Weights of a small GPT-style language model, trained from scratch on English Wikipedia: untied embeddings, shifted keys.
Each number is 128 + 24 x the weight over the matrix's rms, rounded and kept within 0 to 255. Layers, rows and columns count from 0.

# layer 17 attention key, 96x64, rms 0.15, rows 93-95, columns 0-63
[[136 124 136 118 124 149 171  81 175  67 105 106  86 168 152 117 112 109 144 143 108 158 163 121 141 143 177 141  95 174 100 112 132 114 118 120 103 101 101 152 162 111 163  82 149 106 145 103 109 131 108 139  86 128 113 102 120 116 112 137  96 107 149 127]
 [130 115 150 147 173 136 123 153 134 115 130 141 134 101 115 110 119 138 129 142 108 134  98 134 156 121 188 138 118 105 192 128 122 123 138 111 153 141  78 121 176 107 107 118 110  89 162 104 101  75 162 142 104 119 122  92  99  92 112 172  69 115 104 140]
 [101 103 140 122 120 150 130 112 111 151 161 114 139 103 165 125 143  94 107 108 112 130  64 131 176  75  55  91 100 160 127 117 117 108 170 143 128 133 124 150 137 158 120  84 128  75 115  93 120 168 110 150 139 105 128 112 129  85 105 126 113  93 122 138]]
# layer 17 attention query, 96x64, rms 0.153, rows 94-95, columns 0-63
[[125 122 166 132 131 114  87 150 136 137 123 162 173 116 133 145 131 136 121 140 102 110  91 127 175 120 170 141 156 112 177 120 113 113 117 116 125 179  98 113 145 113  90 171 124  92 159 145 127  96 147 138  93 112 132 125 131 120  98 168  87 108 101 132]
 [ 98 107 138 117  84 151 102 131 132 129 129 135 151 117 169 143 137 110 121 149  92 145  82 126 153  94  77 104 112 137 121 105 115 115 130 155 103 142 135 120 134 137  91 129 146  78 112  83 116 140  91 137 142 102 139 124 139 109  74 111 101  91  96 138]]
# layer 17 attention value, 96x64, rms 0.137, rows 64-85, columns 0-63
[[203 171 145 135 145 114 126 116 160 150 136 101 111 111 125  91  75  97 138 154 135 130 105 141 170 103 122 103 103 149 116 130 109 116  91 195 116 107 181 137 147 148 149 118  86 145 132 121 145 100  96  99 113  87 156 141 146 129 186  95 128 105 177 181]
 [158 110  72 149 139 109 103 126 147 140 146 127 130 119 158 155  97  53  81 122 123 139 147 146 111 143 159 174 129 153 170 137 139 114 133 147  59 161 129  66 159  78 151 137 138 141 132 120 132  92 141 122 132 111 124 195 140 152 149  94 140 137 130 146]
 [155 139 125 164 135 132 119 129  74 108 142 154 141 111  86 132 121  86 149 116 110 115 104  97 101 109 130 202 120 150  95 145 124 151 109 160 127 116 164 175 133 124 134 121 100 125  55 122 148 167 128 125 141 129 121 101 100 155 134 117 150 126 142 135]
 [155 139 138 147 129 128  94 161  93 131 139 143 150 132 122 189  94 130 172 113 140 144 149 108 103 118 147 156  90 149 147 147 107 114 106 132 108 165 115 145 112 119 182 113  79 149 130 136 106 189 128 168 138 120 121 130  95 114 214 154 162  87 144  84]
 [155 147 194 137 108 110 166  96 101 126 135  67 115 114 115 153 129 132 144 117  87  93 138 114 156  89  98 136 125 183 116 179 156 134 112 115 166 104 104 116 169  83  81 109 120 122 130 121 163 130 116 114 103 142 155 160 162 157 127 143 143 124 102 149]
 [ 99 145 127 171  96 157 138 146 138 122 126 156 148 121 109  88 146 112 107 142  84  84 116 116 114 112 130 145 115 118  82 116 131  78 158 140  80 142 152 138 108 152 143 131 154 174  89 112 177 130 106 116  99 129  86 106 123 107 120 122 119 161 122 133]
 [ 59 103 173 109 136 141 105 141 127 105 153  75  95 115 129 139 142 119  81 124 130 136 152 115 149 100 149 107 153 143 112 125 158  95 130 169 138 111 130  65  86 122  90 147 136 168 135 146 154 135 139 117 139 106 133 133 154 123 132 154 107 119 144 147]
 [120 126 127 113 136 114 127 127 121  99  92 102 131 132 108 132 132 112 121 100 137 164 122  90 144 139 140 181 140 165 103 173 149 144 138  97 118 143 137 175 102 129 136 140 135 127 160 128 158 122 125 131 111  87 101 137 161 136 104 114  61 163 189  76]
 [173  91 169 129 118 144 124 144 111 137  87 123 132 124 135 160 128 127 133 147 172  97 139  99 117 126 131 116 196 106 103 135 191  83 113 128  97 128 122 106 112 136 152 159 115 139 131 144  98  98 105 122 139 194 121 134 174  70 162 101 138 175  86 120]
 [135 112 118 155 110 129 134 103 131 144 167 172 105 122 123  83 128 135 105 161 134 103 161 163 139 164 105 122 143 123 168 132 136 145 114 128 128 104 169  98 147  87 142 110 133 137 123 139 151 149 144 122 171 155 140 122 113 139  87 154 153  75  83 166]
 [144 147 139 187 171 141 115 177 128 131 143  72 126 138 106 154  95 138 130 135 134  68 109 177 154 160 121 139 110 160 147 119 117 110 125 125 145  86 123 100 113 114 161 116 132 149 113 200 123 171 159 142 119 149 116 147 114 133 135  86 148 129 121  74]
 [128 139 123 153 140 123 118 145 127 129 132 128 123 118 167  75  85 121  80 146  95 144 110 129 132 168 109 151 166 135 128 142 142 129 131 156  82 168 132 160 140 109 156 145 117 117 190 101  95 121 135 111 121 134 101 151 116 139 139 105 108  74 131 138]
 [160 158 115  71 114 101 118 151  89 113 155  99 129 127 154  95 160 194 135  92 147 122 127 118 144 139 124 176  82 114 136 148 145 160 132 140 129 138 107  89 102 117 136 107 146 136 116 157 119 145 117  81 147 145 140 182 154 129 126 168 138 103 123 119]
 [119 119 111 145 149 135 149 116 115 138 151 150 138  91  95 163 113 172 142 104 158 127 111 134 119 144 162  84 158 139 140  88  99 167 125 182 123  71 133  95 110 142  86 111 139 156 137 151 151 129 156 127  91  88 157  98  91 118  80 121 149 127 179 107]
 [104  76 129 161 120 148 113 136 140 136 116 100 160 131  99 175 154  98 172 137 107 142 161 131  91 134 123 140 112 106 135 137 150 160 123  82 149 135 126  98 164 140 155 152 105 108 122 110 145 168 131 121 146 123 122  95 104 182  61  77 118 129 126  95]
 [115 122 150  86 119 115 133  75 130 123 108 170 144 125 119 158 100 115 151 122 147 141 133  90  95 115 133 121 123 141 106 134  66 150  96  81 160 122 138 137 158  80 126 114 109 117  76 118 111  78 119 106 176 113 129  84 123 109 116 126  96 138 141 191]
 [150 198 150 137 135 137 125 108 138 149 101 118 149 107 100 120 117 173 166 129 142 120 158 148 178 146 120 127  87 126 120 137 137 161 123 152 118 150 105  86 116 110 156 116 144  98 110 106 134 140 123 107 127 143 167  86 151 106 143 133 158 124 101 114]
 [124 111 113 149 115 108 166 100 112 111 142 119 114 116 123 133 136 115 140 144 179 124 140 124 139  93 131 185 156 224  88 171 138 144 114 158 136 164 120 150 114 199  72 111 162 123 150 136 124  86 132 143  68 124 151 114  95 145  82 153 166 113 124 117]
 [144 124 110 155 156 138 154 101 116 131 131 155 151 121  97  89 115 120 161 112  73 134  75 145 155 131 128 108 113 121 125 128 100 140 146  90 128 138 158 161 165 121 122 126 141 101  75  85 110 126 144  97  85 131 137  93 128 148 134 126 107 114 147 111]
 [ 84 153 168 141 111 125 125 149 152 119  84 121 134 136  82 133 187  74 142 144 171 152 144 113 174 153 135 143 150 155  97 170 106 131 100 136 162  78 129 115 141 127 158 113 138 139 103 114 162 121 127 142 128 156 143 149 144 114 141 113 167 130 137  97]
 [160 157 117 149 128 128  89 155 132 131 182 155 137 123 115 116 159 131  67 136 169 155 134 132 123 146 140 143 154 142  91 100  89 178  76  98 116 158  95 128 135 199 103 161 112 157 124 195 143 146 114 117 125  57 129 109  98 144 112 177 102 125 124 142]
 [122  93 137 130 138 157 126 161 147 103 135 118 111  65 106 210 130 147 126 138 145 142 106 143 118 128 168 151 149  95 140 145 145  91 138 150 118 109 116  97 109 120  75 140 104 130  97 123 110 116  97 133 141 146 127  98 154 127 105 124 111  98 147 128]]
# layer 17 attention output (transposed), 96x64, rms 0.151, rows 64-85, columns 0-63
[[ 81  98 123 121 152 127 139 138 130 104 121 144 162 139 133 143 156 188 116 101 134 157 192 138  90 156 137 158 170 132 148 142 131 131 188  78 134 134  76 120  93 128 125 138 161  82 117 125 134 132 127 162 119 154 108  96 107 128  65 146 135 145  88  84]
 [103 139 172 113  86 118 155 141 111  94  83 115 133 140 119  98 160 176 146 128 128 122  92  92 136 110  91  87 121 112 105 113 112 136 111 113 182 112 154 169 102 153  97 113 123 117 125 127 122 171 111 128 118 147 138  41 116 110 103 135 156 133 110 109]
 [ 86 121 141  93 134 139 137 118 181 157 121  86 142 152 168 107 118 146  87 130 146 148 167 160 141 141 130  80 128 128 148 121 123 123 153 115 122 141 118  87 118 154 127 132 142 143 198 119 106  87  92 115 102 133 141 131 153 121 133 130 111 133 132 128]
 [105 125 139 100 128 158 145  98 155 155 112 106 110 119 111  57 171 113  84 141 125 112 115 164 138 117 111 105 168 115 106 104 149 142 150 131 141 109 150 113 126 159  81 115 152 103 126 117 159  57 134  84 128 121 140 145 149 125  43  97  94 137 122 144]
 [115 139  82 135 155 131 117 181 145 142 128 160 143 133 119  93 131 135 112 111 161 177 152 129  96 165 170 125 110 122 128  92  85 125 151 154 103 135 153 115  83 174 168 151 127 115 127 126 102 139 102 143 146 120  95  85  95  98 142 159 109 102 173 115]
 [143 107 142  77 153 124 120 105 120 146 123 113 130 128 164 186 111 129 126 129 170 184 108 127 144 134  94 107 152 138 153 133 122 179  86  97 150 135 100 123 129 120 116 109 108 103 164 143  81 127 135 119 132 134 165 158 141 166 136 108 119 124 128 129]
 [182 143  98 166  88 165 155 112 116 157 100 179 142 141 132 131 139 140 161 107 152 104  88 118  98 166  94 163 116 108 134 131  92 153 105  92 104 163 117 154 130 161 165 121 124 101 164 133 114 128 134 138 107 150 112 125 127 124 124 107 143 138 121 118]
 [122 140 115 150 125 165 136 135 121 164 146 142 145 119 168 128 122 142 130 158 119 107 136 155  92 143 110  91 103 111 139  98  98 110 119 198 120 142 118  93 157 137 110 126 114 140 111 149 113 125 108 147 136 184 179 124  83 129 143 137 187 126  80 171]
 [113 133  57 134 105 107 139 131 127 107 139 132 139 154 112 124 143 147 105 129  88 154  97 129 140 135 144 139  77 121 162 110  79 173 101 115 146 103 142 160 123 108 117  99 169 127 130  84 158 155 159 125 106  79 146 139 112 203  93 135 118 114 166 145]
 [121 138 148 123 140  77 130 139 135  88 102  99 151 148 100 167 126 129 160  88 120 138  99  94 126  83 159 133 112 117 119 132 114 130 153 112 134 144  88 141 109 160 137 155 135 119 120 107 100 122 104 137  82  94 133 116 143 110 182 105 105 151 167 105]
 [113  85 141  78  79 134 152  65 120 108 100 165 104 113 130 115 169 128 115 116 125 175 156  93 107 116 149 134 152  94  85 127 150 126 123 117 109 156 145 134 154 139 111 133 109 121 154 109 157 105 106 120 136 113 162 110 174 114 126 170 102 129 149 160]
 [114 122 128 114 121 122 130 114 122 147 119 105 142 138  81 171 165 133 154 100 159 118 158 121 110  93 118 109 101 127 140 122 108 146 114 123 174 107 114 104 131 126 108  97 138 147  83 143 151 125  92 139 137 134 157  95 118 126 137 134 166 188 118 123]
 [ 87 122 144 199 137 212 118 135 160 145 105 155 129 138 119 154 114  78  92 132 141 123 154 115 115 112 126  92 143 146 116 137 106  93 137 134 116 132 150 170 129 180  95 164 100 124 149 130 148 105 135 190 121 123 107  78 110 113 136 102 100 123 147 142]
 [149 125 144 121  99  98 115 118 142  66 104 108  88 175 145  99 147  95 149 154  93 112 157 172 123 132 117 172 111 106 133 150 161  72 138  79 140 165 122 147 154  96 157 158 111  87 140 114 114 126 120 124 153 160 111 157 185 121 157 129 116 113  92 137]
 [144 163 125  91 141  81 151  89 126 129 116 154 114 144 122  65 105 148  92 128 126 133  79 144 160 125 152 105 143 133 124  99 116 108 131 169 108 117 150 161 109  89 116 111 141 154 134 143 103  96 133 126 122 138 146 160 154  76 189 164 121 139 120 160]
 [159 131 101 154 173 109 122 188 145 143 144  95 138 114 135  64 131 127 114 160  90 129 121 157 148 145 147 137 121 130 131 137 174 118 179 177  95 110 126 141  93 145 157 131 127 142 149 103 133 165 132 139  77 147 123 167  91 151 125 141 160 112 104  85]
 [136 103 112  95 168 136 103 144 131 119 144 154 117 125 152 108 143 115 115 124 134 172 143 132  98 110 128 146 183 119 139 150 131  81 159 112 140 104 156 186 143 149  95 139 118 138 127 154 116 113 126 137 124 103  87 176 117 131 114 112  95 135 142 139]
 [104 184 141 121 127 216 100 167 138 128 122 127 112 150 165 128 131 134 139 101 113 112 114 151 102 157  89  92 120  77 187  84 135 117 129 115 140 105 100  92 148 117 141 153 114 125 121 111 131 175  79 134 188 117  86 162 131  80 166 142 108 119 161 129]
 [138 137 152  97 143  71 110 156 150 135 129  98 129 119 165 136 133 130  91 150 137 152 206 117 128 137 159 134 145 136 109 134 150 119 145 153 122 104 131 121 116  91 134 143 101 142 152 195 133 129  96 126 158 124 120 139 125 128 137 117 132 146  89 141]
 [154 120  79 115 159 151 140 111 106 149 153 122 102 130 147 122  68 180 136 100  99 107 108 139  79 111 126 144 102 113 155 101 138 109 156 137 111 167 131 133 141 139 119 135 127 111 161 133  83 143 115 117 113 118 133  99 109 167 109 149  77 149 133 156]
 [ 82  73 128 109 121 204 147  99 104 122  78 112 172 131 152 170 126 120 179 115 132  76 104 121 119 110 123  95 123 107 163 166 167  94 196 136 122 106 160 130  96  93 148 132 132 100 118  94 121  97 134 129 145 188 131 185 164  98 123 102 126 129 129 130]
 [127 135 108 121 108  97 129 101 120 125 105 148 130 171 152  64 123 122 133 125 106  94 149 104 121 148  75 126 111 129 106  94 122 181 102  88 127 133 156 155 149 114 172 140 143 133 159 104 150 128 169 120 112 116 126 158 118 146 150 115 151 145 106 147]]